config.yaml
num_key_value_heads: 6
intermediate_size: 1536
norm_eps: 1e-05
attn_scale: 0.125
max_seq_len: 384
train_tokens: 618300000
Each number is 500 + 25 x the weight over its row's rms, rounded and kept within 0 to 999. Layers, rows and columns count from 0. Numbers have three digits each. The size before them is the row's rms in percent of the matrix's.

# down: layer 4 MLP down (transposed), 1536x384, rms 0.0615, rows 1477-1535, columns 192-287
# up: layer 4 MLP up, 1536x384, rms 0.0737, rows 1478-1535, columns 192-287
down1477 090:516506477515507536542497457517480541499515492491507492485512514515504469515488476462517506465486488533518496491511482496500474512470532507477495488486493499477543472464491521495467520530500570529475508492502522485506510484492527519516501484498477528509487464517505458469553479469481486482
up1478 104:493519453498484533492506537509554510507498498501479504516467524468481475501541485526498503494497489522492508483544511512469499522485507510457493471520487481502517521482459490481484521521534459497474501479467471544474508451519494504540531494495473533473481536480450511488480503524514511548
down1478 099:504485524497497503490527461479498493494526460499549501497480515447451480492509540548499477497473554505551484514498497500498480504452477457524487486534479546478425484507480476474490546523492537498533522524491510503470506514494501508500480510459493525505479509528509524455542496481521500467
up1479 077:478501529467537465470491524507530501520503548489530519536548518518444503467472496511497471490482512524525460442547511526529508550510452511529518466525522480554526498485496500476503477527460517490499504409496530490532474481530478499520479529497483484496503547493495507467499465516533519480
down1479 105:491509518467524483454459512549497494540479489525531452549492508522475498476518496523525507486518496499489445487502463541493511518509492482549524493561503481489531536490500489477519472496461495468531481444508535540496519492530490467552501522498495488510482541497505504503515472520514517499
up1480 089:460457475472440527460456504483529490488537506501511486508491483501521493508481494512486515489487518512496510527510456519537504526477455469501504547489509498532504502556547511511475486516475475515483450486528535498459451494513458447526483484487499507498506507517519478529532486497508511520
down1480 088:473523519497542469505532527561530489497501500531486522491501502506459463502497539516501534520527493471489504465510541488441491517454519510513524529512491532472482469467536515471518490467544485507508508550517502520501483533525528510494533524503538465512481494502514549496470510520474465514
up1481 099:510464493538492463486487461504531474523504534507508469514531469496526498476472488515494493508512528458537482505519483516531525495560507558500524471488506464524487535498513495473489487473483500472495471494512493501492555548501510500514522524496527510477495485513500494486476522530560500505
down1481 091:511477484495517509483497480450476470530523495514487447498520506522481492466506529467517498504510437501527521510496537473523481540479489473460495479460518499478462507478519503476537526530485515447515518478502493492520529543521489488512498541490547480503475444493493487517523514484513543493
up1482 096:489541493452438533500493519516511475489450527539505483531520488517506536486498489466488465503543467521525487485486523485468509500445452510504498514480505513504512512470540520467569486464512500547489536493460504527547529497554470488534522486513501545528513522501477472467469456501529483515
down1482 087:495499521466496481501517493508473474507505469466505524491483519485491520486506502531541542559474560509470569522505519534506518504524503488491504491562537509529466517470481480494452480512498491460478517528487479505496502489514466527479511525499487516463530474456465517498487494528493471529
up1483 105:459501523541474482508459496501484496481512479518491495523487476529482522513512497531482523511493521465455492515513464562496486493502542512523517482522517488451516489508504478489511522495499487478550522499469513513507518539491501507520520469482486467490500517513511480456485467483513453528
down1483 100:507524541483530486502559521518529476474486521498538502509511532479491494490527519494487469512509481476508482495535478472472447450531515514487500532505486556508550487475495512486489525539551501459518497474519510489495512455461513528515509473469535450534517510464499511496454482472475511503
up1484 102:510522521498472476511450455516499455533530511517529442510492469522481469517474506497487515469479513512483434532487499564508512511508515535466497504451441491514510529483495494500516454481519504537499501485509503524498530524546524511534491500470495501468481504491479488523482471531500518497
down1484 109:495499477515485511524553478472531474497477502525508487479496484521512428481518477483539563452487505472502482530511515468475502474492506537543505459489484473500476546508541539497507472489521525468515526490536524501476509511505516515450519518545512517499507505516489513491492531500520494504
up1485 100:483504507465503462485472508506518524485548489513502486538521469517480484521544507559494524517520471450502479501496503548468484526473468558503519485486484500488504522513483478523524494512469493517505501489472530505478471452560522497551510494485537516470524471488563534489486493467518440525
down1485 100:470508518527433481539450514495433542522463513505471543507483494479485501519546541480459487507512538502492492499505504504478521520508538482502494515508474486524533528490562479505504530528517462452468496550512496522500535488474517535488483538515471493500495485500491489515499487531520513517
up1486 099:512480512493508488467483486553501509481516494544489495532500505507458522507505535553529481504516491536509448479496489523489495529483509522511491502515513485471481526474529483475503484476525528495504466492487569497490529470480504461490560525517472451496506545487492506530470503438506476490
down1486 127:539478507523446486468452482500481535468481509551455477524513516479522502491484551578515530538565492489509482494464475529453478548511494505532514489496501517494478519521523488487532470477486494475480475509479523479514469494502543489494529497472477496487465522473555474547479522541499489513
up1487 091:537536471484501518487541548512518444507558524476503493509463521529537471486478481488546493480538461502516454485515537467473507505517455517511505534534459469518544491499514511496519505524550537453491464512520513534482447515489470497500499530494518531517453534514553549544506476500502478505
down1487 108:445457525503483470504493468520508522549455493515514485516518492525482534537496528521455492516488538518495484512470436531503491475513531497485493461459517532506455552525482477516498492476474474523534519505461522475521531529497507507537513478499474481487518479452456457483497484529518500517
up1488 106:513467506465490485512494508501480500448502476500530453531528499478493518513459517517543479493537500475494473504463468527503548508451481503508431500509465481470504496464527492498523477495487512487498463461469531471469570504520479510515473510514523518525495510483522518490508474497492525523
down1488 098:478486542486508459553521525518510493532496492517482513483523559495529509490496489522544550462494504450524539480536495429504487498510502544505521475464472523502536528522492487494512493478521471512469453500496442515510506519507515475516462498531485502494466494519489496491471512499484489510
up1489 077:484509480480505477494509522520494469487516486548499475519479511513491483492522491494496456507499452472461461443497489515483515498517518493489498470545507512508533500497495477521491491461499492481491482510477503489525522476515537469499541504493487471510491522523506523446451473506557450561
down1489 096:525501507474485489445468514561487507471505481534522498534474485517483475461524509547527492496505496500469475467506480506498534532528549518534499460523515475466524534517503478498499488477518467498515495477490517518494480478498531467530512533489488496555483516504511564514467450523537461532
up1490 102:470529532521489507454434501476471482466447466522501498491506518533466515482534488507503525510539453486466439493534495503458510517482503474505476466525529494467508525501434541499510486493505470477486533565470481522563535505497489455496473480451484472513516517465487547486473494511493457551
down1490 113:496505526461487484538489485496473457520507479495512515515491467496492552512519484486531507516487473470467489507524503491490508433540507463456554487475483490496522517519496507502501453507561509477461486484509476526501490515549509510474533481504501460504453501470495491486467520481480456512
up1491 113:497488530458549476519531489521498487495499558479505471504505529473525490497487478494462517492516444484499476524534440510452506523512476530508498511548517480505495505499504484535531481477492464502514517452497511500460495496520497502533547480506500488524488515485485518501493444517522521516
down1491 117:494513535521501512500506501518500553488469500496533500507543517477517516490546499523527506508539478508518516512532500509538485465471461507512509455465477482522491519493541484533453493518492518545490487531515481496463491476519505550470520474505501474499582489473509469511527503477513507525
up1492 091:523545532525513497504509491458529477543508511491475498510490505497506491504497514476486484480486492497528529535512517507488493549495464508518504506554506485512534488489527509482505466522517492453517491488484540545471488484519443497514481471454526480517485513520511510530514492479514475527
down1492 099:489501514503484532474441489462498472453518473503488519529509507513490547508525502535522493489484512476486479527509500536501495497547531488513494498526493501474493480521432491490474513428517488502530462499495524469552495492451556490506515487463474482476525504474458501449523487532500478490
up1493 103:490502530467499526524512513517480519495502477522503537554504469535458476525485529488500510466472464522495478525527497507448508552463504488516472525536509492498498534445526532542530509487502496501514471487483486515492499465483500441505529529500468469472526522516478487477471492523484457523
down1493 102:503476523494511486478440454540508464483468481498486521495438494499515486516491461448516506489521506490477493465470527502481479512506493481494506540490511482502509486521475486536493542501459536499505511483502526494514500497489497455531470510506537523484481528488506507454505510503509500512
up1494 096:511540523550534495503488489490578452531519514500486504506521501507484456504487521513485490502491489488491477539501511512496500525506511461490482505533550441499517527482531527472521548501514543485512499519468480537505514495505479458497516489483509514514477498507516483463451523533520503498
down1494 087:467487488490525520505483495523490520518532494538494477478499483469517522513483511556485505543452520498501486510533489488479487524540465531513481481536446500512506492491503503467473482475482509511526535517475522498483466543505501459531501485505515519515534541505494559501492444514515519491
up1495 098:448484466508475486465540493524509529519519502524500478509501479461499467480500533495534469505488487465484517491547525505467530498541492518513511510527527473474486504500525512491531494468505577519485520491507509520499495504506496514509498491461531538512465508503474538523479474440476498498
down1495 091:459524546467493512520454492528492518559538513417484482505493489511482513463477475521512496481452514467490476499549477505504502520497484548509524509489486501489527504542484507486507539548485495531495506517503503463520491532490481473532533469523486522507541508575493526469525505498492500466
up1496 109:467490519475524500459491518499510512464471476541530507507550525530475490527505495499511512465497466543488493500526483504488528511453497536524502489504472463470517509507497495444499496516446507531490497485487488471478463514508492455496500548502464503502488511494545504501524466514508502503
down1496 101:459480508538483514571558494525505522489475518523528474502505485514524521497505509477474518495510512481514503505507472499516494496491502483486557509497511461507533509501513503481487493502487568554512487478510507485474495507499496478493555491504476523517496479523485491501504487486505506463
up1497 105:495517519517512494496478490508495487517506519509563452479492511495454502507476566498505509485472509534448477523471512485493481504514491524489447502495502470513496462467508505479518478515478469502499495513504494519503510520526526487508499534498500499524514514456495549501509492547481469509
down1497 102:514463498492518508535474471529522498480514507505489483482502459499514520483498464527509495515488460492526447512507476518458512520540499520484511553468458484493526526502532496468528466498460521501544462488496508513474478523539551474495494535537486482447470480475496468505464526510522506466
up1498 093:475474496426534528478503525489505484539487492510503466499508515473515501486487485519482494458526469488510483502493487498495470518463521458499490466506479460507476541529540540460522525501480521493531520475505490519535504431513431476479516497554560459514518493507512493478505499505500498507
down1498 092:515508513509459458513514519473517472425455494480492489506533492570477487450479518524526515538482481462513530486519533520507490521503537538509511524473506489463536498502469483503493494478543538492494455499460521449543498512483520514516464476450476516514471501542480510524506508516538543492
up1499 101:487507539475494493447502525530487512498500464532531470495512484485478482492545512507475492487479492460483506466501526481483523515470524543549491461518495516522495506495505456500483523526487465466502477513487502487493509502520482454485524561500536457514542476470489535460504426568535456514
down1499 103:496475490545535498488448498516483528488474463508490503519511526490481489463506516512505526482534486520515493525499501479523534502486512491519461527482500500521466521465533519475499509509452469513478497526510555474466485507450510529502525517510506505520504470488506471471485509548510452485
up1500 097:464501478493531477485462499442514444537507488512514471495490505513508471484483491511520517481539508489492478509500515479508486499483517514561524496519469477488496503539535468534469473435518464493509500522487489488520563548532466520491478507566498546526520506461487467500483502489484489524
down1500 100:558547477498530516508464506487496523474494526517558491504481457445540513509551519480483471488488536512478513499521529482505502504516498478489486485509519497488551525466531476489484512503491494531535500475484526453498530516494475499530488535502536498507467511546541500512540504531470509489
up1501 087:518500518500526489504480490497517480484493543489516447499517481532436516503495504497543460514499503461494491500490463485525499566485429504527519538517528506534508492510505538505484484513519537513509467483478500516491483501493475486522502538533539534456505508481470518482529485506500524521
down1501 088:499514510532488503459527490480479522488450427525523502497463529480539503503522532506532499525507515499551486495495509483482530485484499492520477514540518527475479516528479498502502519474536502492508519490546517489507516472478520479542515456504516470493487515487536519502525498472500505503
up1502 104:512501517493520493502518481545532495503511499525487484531538526512470478468480505487520442465519473507508445488523512490524511532484424480507519506500534455491492536506519478503496515498502512481521499481525536539523486486503519477499515485491516457565517501500515507513491482517493475509
down1502 097:554494466485484479556478474522483514475491524488513513502487472509484479470491515543504533537477514495531551544550498510474513521494528544495505529554462512508488457545460453469507516513483487453487531517487506461498504517485502554467492521511487499483525512453508536488504513502517528472
up1503 109:515504495527521481483464500524505500432509502494535490499522469489504505528496510488480515525477523525506508505529490509518523490525482523492478533506498522538515522470488494478495495526522492502511512485541535539513495464524470447516494498480534441509497475497480539503498488497483473477
down1503 104:460488475507466451490467498501453514526524492539535488529562493520479486532493508471509475509508524426502490489528465471509495520474531456466515522504514508497485471507503478529477504531463527513503453481507502487497478485523540487506483518482464492512518503506514501462551499504477505503
up1504 108:505514477447514491533474506532519489502483523518544467484482488540520557479497556494494454498500527474514511507538535475514534501510495510511477490567501511435541491538514473509482472507479517490510493443537531513526496482506527489490479461491503490482460490486523512483520495517570490497
down1504 110:509523475492498534495524500522492537556470488507495511514512490452533477515521532474510521483513527498540450482493442528471527469492489505546495494539509508504479502513508520516506525496534481503485515479487530533436475530509516464472462453468482484527451511504511476500507476562547475472
up1505 094:505513529517491461501404493502494480509470478557533475528561525537505491460498446507538505501479471513462517460521500489492496547503496470472468503470504517481487487458526446498531480477478539529541488491511516514522501498542500547467529507520495530499547535497526504480509504465514499479
down1505 102:514479476499509540508534519524510520476523544453438529476456500454518517478492558504468483514500526510558485513482495497476482467503517525501493489550455491514526508519508544521488481510595470482473526510523491462465472502495495464535466490461515489524465421509476489481523473523505511481
up1506 107:503499538456493540478471485479494527484482482486506466547523500514432542492552491570508544508498509517483505500491515546500502526485532483488462498503535507495527477481521472503476492515476535474523467485526521461508501487537486512481514509533476501433538518485511509484499487477496482551
down1506 091:502506484508514479540551455471538488484530507522515471544525524548476497463450491478526464516528523472490493503507505503482449514511471494473495496559499502507477497463497525480515507482549493470492486484508466482512503541503503495451548535508460505498520527452478497542460436498517524517
up1507 105:489476495486475483493467495530506473477502467504527502505521513554488520475513533531503514518482494488477477467490448482504483497497473509490495497521501509490484461510451513474475519441481541495519524502473500488522500517532515474500523506508530524527529530459502524477473513526485509483
down1507 100:561498500501492452489489503515511448512480503543500505492510513483524508497515507458511482482552502503475490535495505480493532494524500510448489466547508535470481474493533465513504528499477506493462538469509494497489484522555471494515516480452526526498479506509492501492511540507471522517
up1508 091:513517538497527497470522517486489516449476499500527538496534517495465463474492469505579497473501500474499516501491486557504489504481424529533512533474519486430501496459486534513500515491510516487522514524492570504489481481460491499492492463482473519513494522493550534524517510462519532486
down1508 089:496453436505473469530482541519506515514520461508446471519488494489509500529527508514479483556516482517481492466461517490456516500522540492480506491511465490538518546531497454516502511501480480513460545548494457454480545521560529516530523487521519538520508486486479468543509492492513532526
up1509 097:482464522515497487496519478461496512484488455564540478510499461485478469483515503523504533534509488514460546509457487517447519488515506482500467521511460501503524532502492428490535464483524489505470486522489507481503525492521519510496518529521497493515505554432470528519470476486498488491
down1509 099:560491476472503518517509519485450495537518507451474500485496535490437504519486545487469484512517501504510511468516505522527494510512482487511487425519535473498483495553538548522485515545459495468533526525532510542510523501534431474506506495508512455494499469509527505490512493549416482532
up1510 101:468506485499534492467495476502500492454511487482483487476511470500505507502460513506488452441572534502544523490490518543446524492479482508513500492467490502513541519482490486506507471538508476493538506536525464478520490539514473508519524444469544435476533505491491491501553525433488482525
down1510 099:526503471472464526486481554478497495484472478500487467492489505498469491525540460478486507544478485484515464530487477484535507506511511472463475491508510496536463504509489551462484494501487519464523473472486508532488521501497518485539510512494472490498487469536536478481526536530470505512
up1511 077:483493522456532427519468470476517498478502486482519505497522511513457508505474547505553516479466485519497492508525468507488513559499477531492501501517469477492534536467488503494486511513481500488541492505497512511535479498531475452507453485506506475534488515518529516541515481441551524525
down1511 099:505509509463516507477492507525507484463499507534532475518508499516443483460509551514520495484509499492480465461496499504508502542493496514494497505526502516492558581522486491517517490531500488494524511485544527505532513473507480454539490508491513454563498545456515532516485451495540476526
up1512 100:516509489521475463507488538534536518482463518544479488486511491542492435523513481472516483516473448497450479496496500473525507553474533484534543484517563482466487524491463462493481520498476511504535462468474499509515505513539568488516511556462520466461549540477505492476474492472485512485
down1512 097:542493476461535529509497516485507461500492485483484512481535502506509513519480492463515529507494488471499475498481510510505500546516506503517520528468441492558505518494506513551522491515499482477453500504501517514464491570563436503485536499515492516495520517495532478495518537496465520512
up1513 091:544483460458482480473496461478498520515497503500486458496542432524467529542519503500534474537536505464504509451524453502504512553503470547457502512495510497495511520491491541515502504494484504481491498531485511529536533474523517507525537555461516491503525499485451504502507518538464483500
down1513 088:479516526540477520465495495527510483487447542453486498469479516504521495494542522504494505511464530514518508485510526475480481485521502490487502511459473517513484487507511486504546511512481505461497514493537482456500489485481505495543502483496502513510485452494491430498505514520497537511
up1514 104:499495503508552504503510475546509502468520479505495472497534471490480466467507529492507486503508506511519503488531455508474469537496494478485441469546515478524464508446489520565532518516479459531522524494501531526507474509539456490507540556510514452582516485511489486476508473508493502503
down1514 109:521513500483468466534487454497532501518435444511499477545531483491504469498520517491487536557509484511522497496540527475452521537515491505498500514503502495491520469502521478494526450517495512506510493488519535532509509518478495455524486516488517506458530469560484498501501509496516482500
up1515 104:523496513435509539479487458512485512502529487511486484494511509497504502452478503533500477527541518496479521490491522480504470498481516513558505498481511505478484532495499504496488499495518535508499461527464524526563510449468505447502548485464494462486540558446496514480471475501525455443
down1515 108:474491497530473470486488543475539526484477494541492518486476493482478514533526488543481548538460526476505532522510463555529533481500514467497504482484488518459514495489509485519494486505475468525539536519526480467507516512510507508512439498524481474436504483552506502486470519475493516522
up1516 104:499493540518535450505500499536528462537508491504529502512527520512489511518492494524540480488503482478494483472510495531516510487487453502459516527484503465451480500460511497483529487533530540472494547492544537511526518460526473532520512509509501465455480514468477498450450507520438517498
down1516 103:510495508533486477490480503469492508515473487541536478475516498469489518493517549531490469517523516472496519510470523474502491509473495533472521510544549476522506463512508482508508486487511490448540503500492507464478510475536522473497497529479493468543505525460505437484481493446537496490
up1517 103:451489533452451466473496524508484487506499516520545479492535492510480467457533476533506512518525531484482477513515513493464528509492470475489542514477524478512498492480460451505530476452485510502523538495505509500510474452498533525516491489489502485489532510477515479525506476493523488522
down1517 101:514566484497479470507490527550441492506506459483463492524502514470570504509473477493491546509501501485539550481541499496529550514458519457487515482508473523428517524522502522494500529474538492508531500506506501450522482521463475514518556461505483521524487486550540479525496549501536482469
up1518 092:479476495526479489478456485463557506490471480511509503507456521484533479478508513507517539486521485458516463457540507494468528492516490515524477501493464495533469531471486513538511467472513460495535504516514483506508510518486479475500511490497530498486470552470485495533481518462506471569
down1518 089:475505440479512468491479528483466514499536537500490501500495525515543481476467478453480504519440494496490491526534504513525468542496524507538520498504490491514526541512480510482540544554487438454509491471505506509515466497500497535512508485447479517528500467530498501519490460528474519519
up1519 099:519512468503500463527478490495532491465485529506524519515486501504451553505526488507512480476477507487492520473496526537468490493490472553519481453548483510465502521489519513460543524507447471471511532516491487510499518520539515453532503539511525486552540489466497540505484452489492500520
down1519 097:480491475503508483479493526478491508529486505485450504537552486503498418498510487525495512497470510462496414488532501562485540497514515512485504542503514459507509476522488473509483541491520509517513512473511504499533525522516488483408479510491517528482481478481520472503500502470504502481
up1520 099:505475505545528493505516495510516491483494469483505473522462493487505455446496523486510504457493481505500475504505500541521494504482508471528457483539511482531476501500490491501477494489516487527526510512506547531573503504486474476496521526509516475480469529468502502463453468486520544465
down1520 095:520503521510521483560488478543475493481506501519476514550506501502531511519469537544511551521498488497523479495484491513458500483492518519472491523498473520459527547500456521498521468511510521495503486497505543513545519483490461519491538494535511500536489483542498510517482531480425480494
up1521 099:467506504497490496481484512496519504535470508536522529532506496516519494492486513526478521491517486518492494473520503496468489511513525520532505487496474512469460520513493502457528490462483516479490524501498472498492524462476517511504526518532457485491498495495521526463435485467504530512
down1521 094:534473499480532509504491521500524513512514503473469480513522539495515481502555545536518483471475518470496476488499468508513534509494449497421509515504543482508539516475500506514504547500521492522515493493498555519509488549517522478509496493508491529476498521542489487516519490533484444509
up1522 097:485521498460534537472490513494523452528482510507475472510475488524459529464472495462480501487515491487483491493546492479457516506498492505513522523523506482495542530490539543545516499569524456540515495499537480516490520517516500462522553476485501476456490471518516492504446478520482463532
down1522 095:519480487517513484519489516529504513500451489511522466511466544495518490495498483507508520514517465497513482498493544525548529485490523477523504517524508485471512479502455492510470480463499540481500518492505558520488479472522547495502502480438520522529488485511444480490532512449497468512
up1523 099:480462503462530473441483486514485436491474522500490494483474522521464522487556509483479472481489495478499479501560511490557496516488494508551529520532559517497489510466493523505526537472499514526519513522523512560528477525488496495522522491499481467537496493495507501471512459523482444493
down1523 099:494502467511483531535484481472470525496521479538500495532506492518540494523500514525522496509510487515487499491403476504485484550489525509471495491499496479518517535524525511551493429495472496451491531493527520506545519518555502446497454552512515512484479528493510452558514520490499525508
up1524 103:528443465510501525465488501505473514495509458509453493523481490482527536469532497509474533485463524484483487536515491486493526527492492502490493458529491496504514514502533483517519454427486500469512440477469465509481527536510494487528522503540498500532489531503518499489479472514528523535
down1524 092:501502499526534472476521496508537477491507575495471506480501514492507487516474470504493461489514503517492472486498516518513475519522527543501518505505522486520498517522496525510492506535467550501502509450474470471490499475443536505478493480525526501441468480517534499474452493515487493515
up1525 097:495511465488452514461499470523532471508552537497514543495471489524467490518536480502549457516507479481501446484505469491522493504475490508506476518506493495474476478505534463511461490454491512471498505462488496515531502496502468523495514503518485541482476538495465483499475491530492507499
down1525 096:481501462535513490444458544496498498494441466513505489511509491455480496477492513533451531478523519505514487500488522460508518484528481515523518483482510516487486520486509491485481502517509506539527503514548492506491485541514529479461490467554500491502475478485482505506485518448527483505
up1526 097:543483477467481511429444464493531543498494539537522459541503439513505461449470508478527508449501491431447481516534501513481477530477488491461535512516562479561480488475506503506503524495470481519492481478483485504519468526502481514501477498495540533514562464452544493525500522474510493523
down1526 092:462514477508475516531494538448513487517515513505545529490521525501487537543505509487500501507488512501497496514446481475521488509526502530541520487477477489463531557527446521452479466513545455538510512541530524492479518502504470455519493533487511495515505462512494517462522461518500516535
up1527 106:524517513485528486533503483555539452497509472486522540477483467526479500474510507528503479474533494488518487488496447512507492513485497520495502507522480416531536486532526515511467491509504469522530485499495484572537464468531494475532451521528521513508542521459502486502490503505506560508
down1527 104:523521543510551519514483489573475459481502480476515501542462486493514526502523446527502529502489466457493495484493489482485525477552488531502519502478452518497515479495526503516478465514524490508537513496508465513508488460551484544477492468500511497510446474481464490483504531466469518514
up1528 089:489501492483503479456492510522519527529474542512477477538509501509516494501464492532477503495503498498501516505580465482500538455529518521518559499484519507535528505508470479496534526533505534500519488520495513525472501480544512475504495474501506504476463484509485470497474511501507528532
down1528 087:503505498477491490519501495466477536474492457560521501484533503540476499490471525470530476527531484538482471447469538513519522506529543498495485504480483555476471503491486515452500465506504486499507522505502476481518472563481493505514495503504510477458519494515549538440527498489510533493
up1529 108:534484560500535488474477534468484460512458490513532495504498456505430524478490539478563483501465470498480498463498496523496515508466485561494459489507486458457540507460531476473496506521455515460491445498539515530508496536485476498520482536507474516507523524486520543518531483480509470503
down1529 115:477455482485446477513521539524491536487527531496466490529479485522469524425535531501490497521540465516491471446495525510484489502481489506480533503540484540471502524497470489527516486497450499500453482520505487438508461530489543496486484510494496549501536479499490527515502499503511487512
up1530 100:518454525476523514445513487487514504498501512514496491491505414458477511488492495467521499514565470517493496513517492534451497498523477517472477537499535507481523539499511483492507492542492469524541510517518477478518492502484510511505476494482513466436479532502466507512498473513490506524
down1530 103:484488491500538502518445477531513482505500509505521512515521485500522492470499491533530486523530480517478498509476502479538496471499478501533528499481520469451487499514497538462538513419459564479515530486503538554480472508499497485514531541515501479539489454516514522487530496489447490556
up1531 104:503530501539483494486501515541487476454517474518512534516504501547488497481538497512527485510504527505457481483495513477495510508470487511552475504492516534524539497484513487506516529461506480497510538503500462562495555462507484498495511474528530497505456532497526542472505504486474479466
down1531 106:477520500501482493511444482536474519496468485480501514513489482474522461514499497504483508504486476490477492536489493475538535516529515484519522505501512492465543504452533542509469526531528527469461518494514501515504461487546528519515454458424503512462503476487485498453502490512500501508
up1532 102:496513520497487510507525485496488483444505498534527480524527523464485512542494528471519463493564526487478511534519492554520545519501481470499445465501465526438572487530537482489489527494492490528515509516474486466509529529497476450513454518474545484501491542496474538476499482486509501522
down1532 098:489512448531478499458453510507525494512489499477532459510535555509536491501513549452548497506521477482523519534498488499506481463512523467481540523446501520521530517452496493454538492532503509459483501500490467497479533501561546533491498477497504462503485494524516496527526511495482458517
up1533 104:503505492454520460482491470534491489482483498517532466556487509523472505493486490516478459542493458499478501513503501496482514510527497473533466474492491478485481531523522469485485464539476489497548534523456513497497528498487476471494482509518500536548489496522573485505526490553520493537
down1533 100:476504488507498482477466490492515528467468524470532516490512542496453471531518515481499529510478533473493534480500515529497470531554506495495488535528501478488526484493465507503477517539474523493478531514547501563493503521477513481521421505519463480557534464481427501540509521462496551509
up1534 097:471522490479513516489529472478519517489505492489482477510514451492534504478495502482524513514523517471492475454516498523459511521530489513511495549505518528503500556516491542492530486504516473492515498508500444565518548524501476488517490513492457491529519504532510492515478509447490476498
down1534 094:514465528484496465518489497489479514491515498550490523493541504522479521504506479506489529501490515498424535557485528481542470510467491546494505478526512485473506453515462480514527490505494515512482470482517490462521497510541498515444505515458526508497487503528483512502476486525519496507
up1535 101:486522472513518488521493505474503498491522432540489508504537448554457514495487525552521518482552492496510471483474453535508526504470475486506484518497512457471470541480508520524465496477510540503509502520489534485495494537496509502481481542520491497553511512449480539490495489521506492511
down1535 103:491516459492491570514498453499537470497544486489508457502491460472480464490490448485492450487505485523513524516491495498488476479470510524481501512501525499542521487475522486490495516546558536489510491514517499506518497484514528534501509471507499537459442546530542471534530495475509521492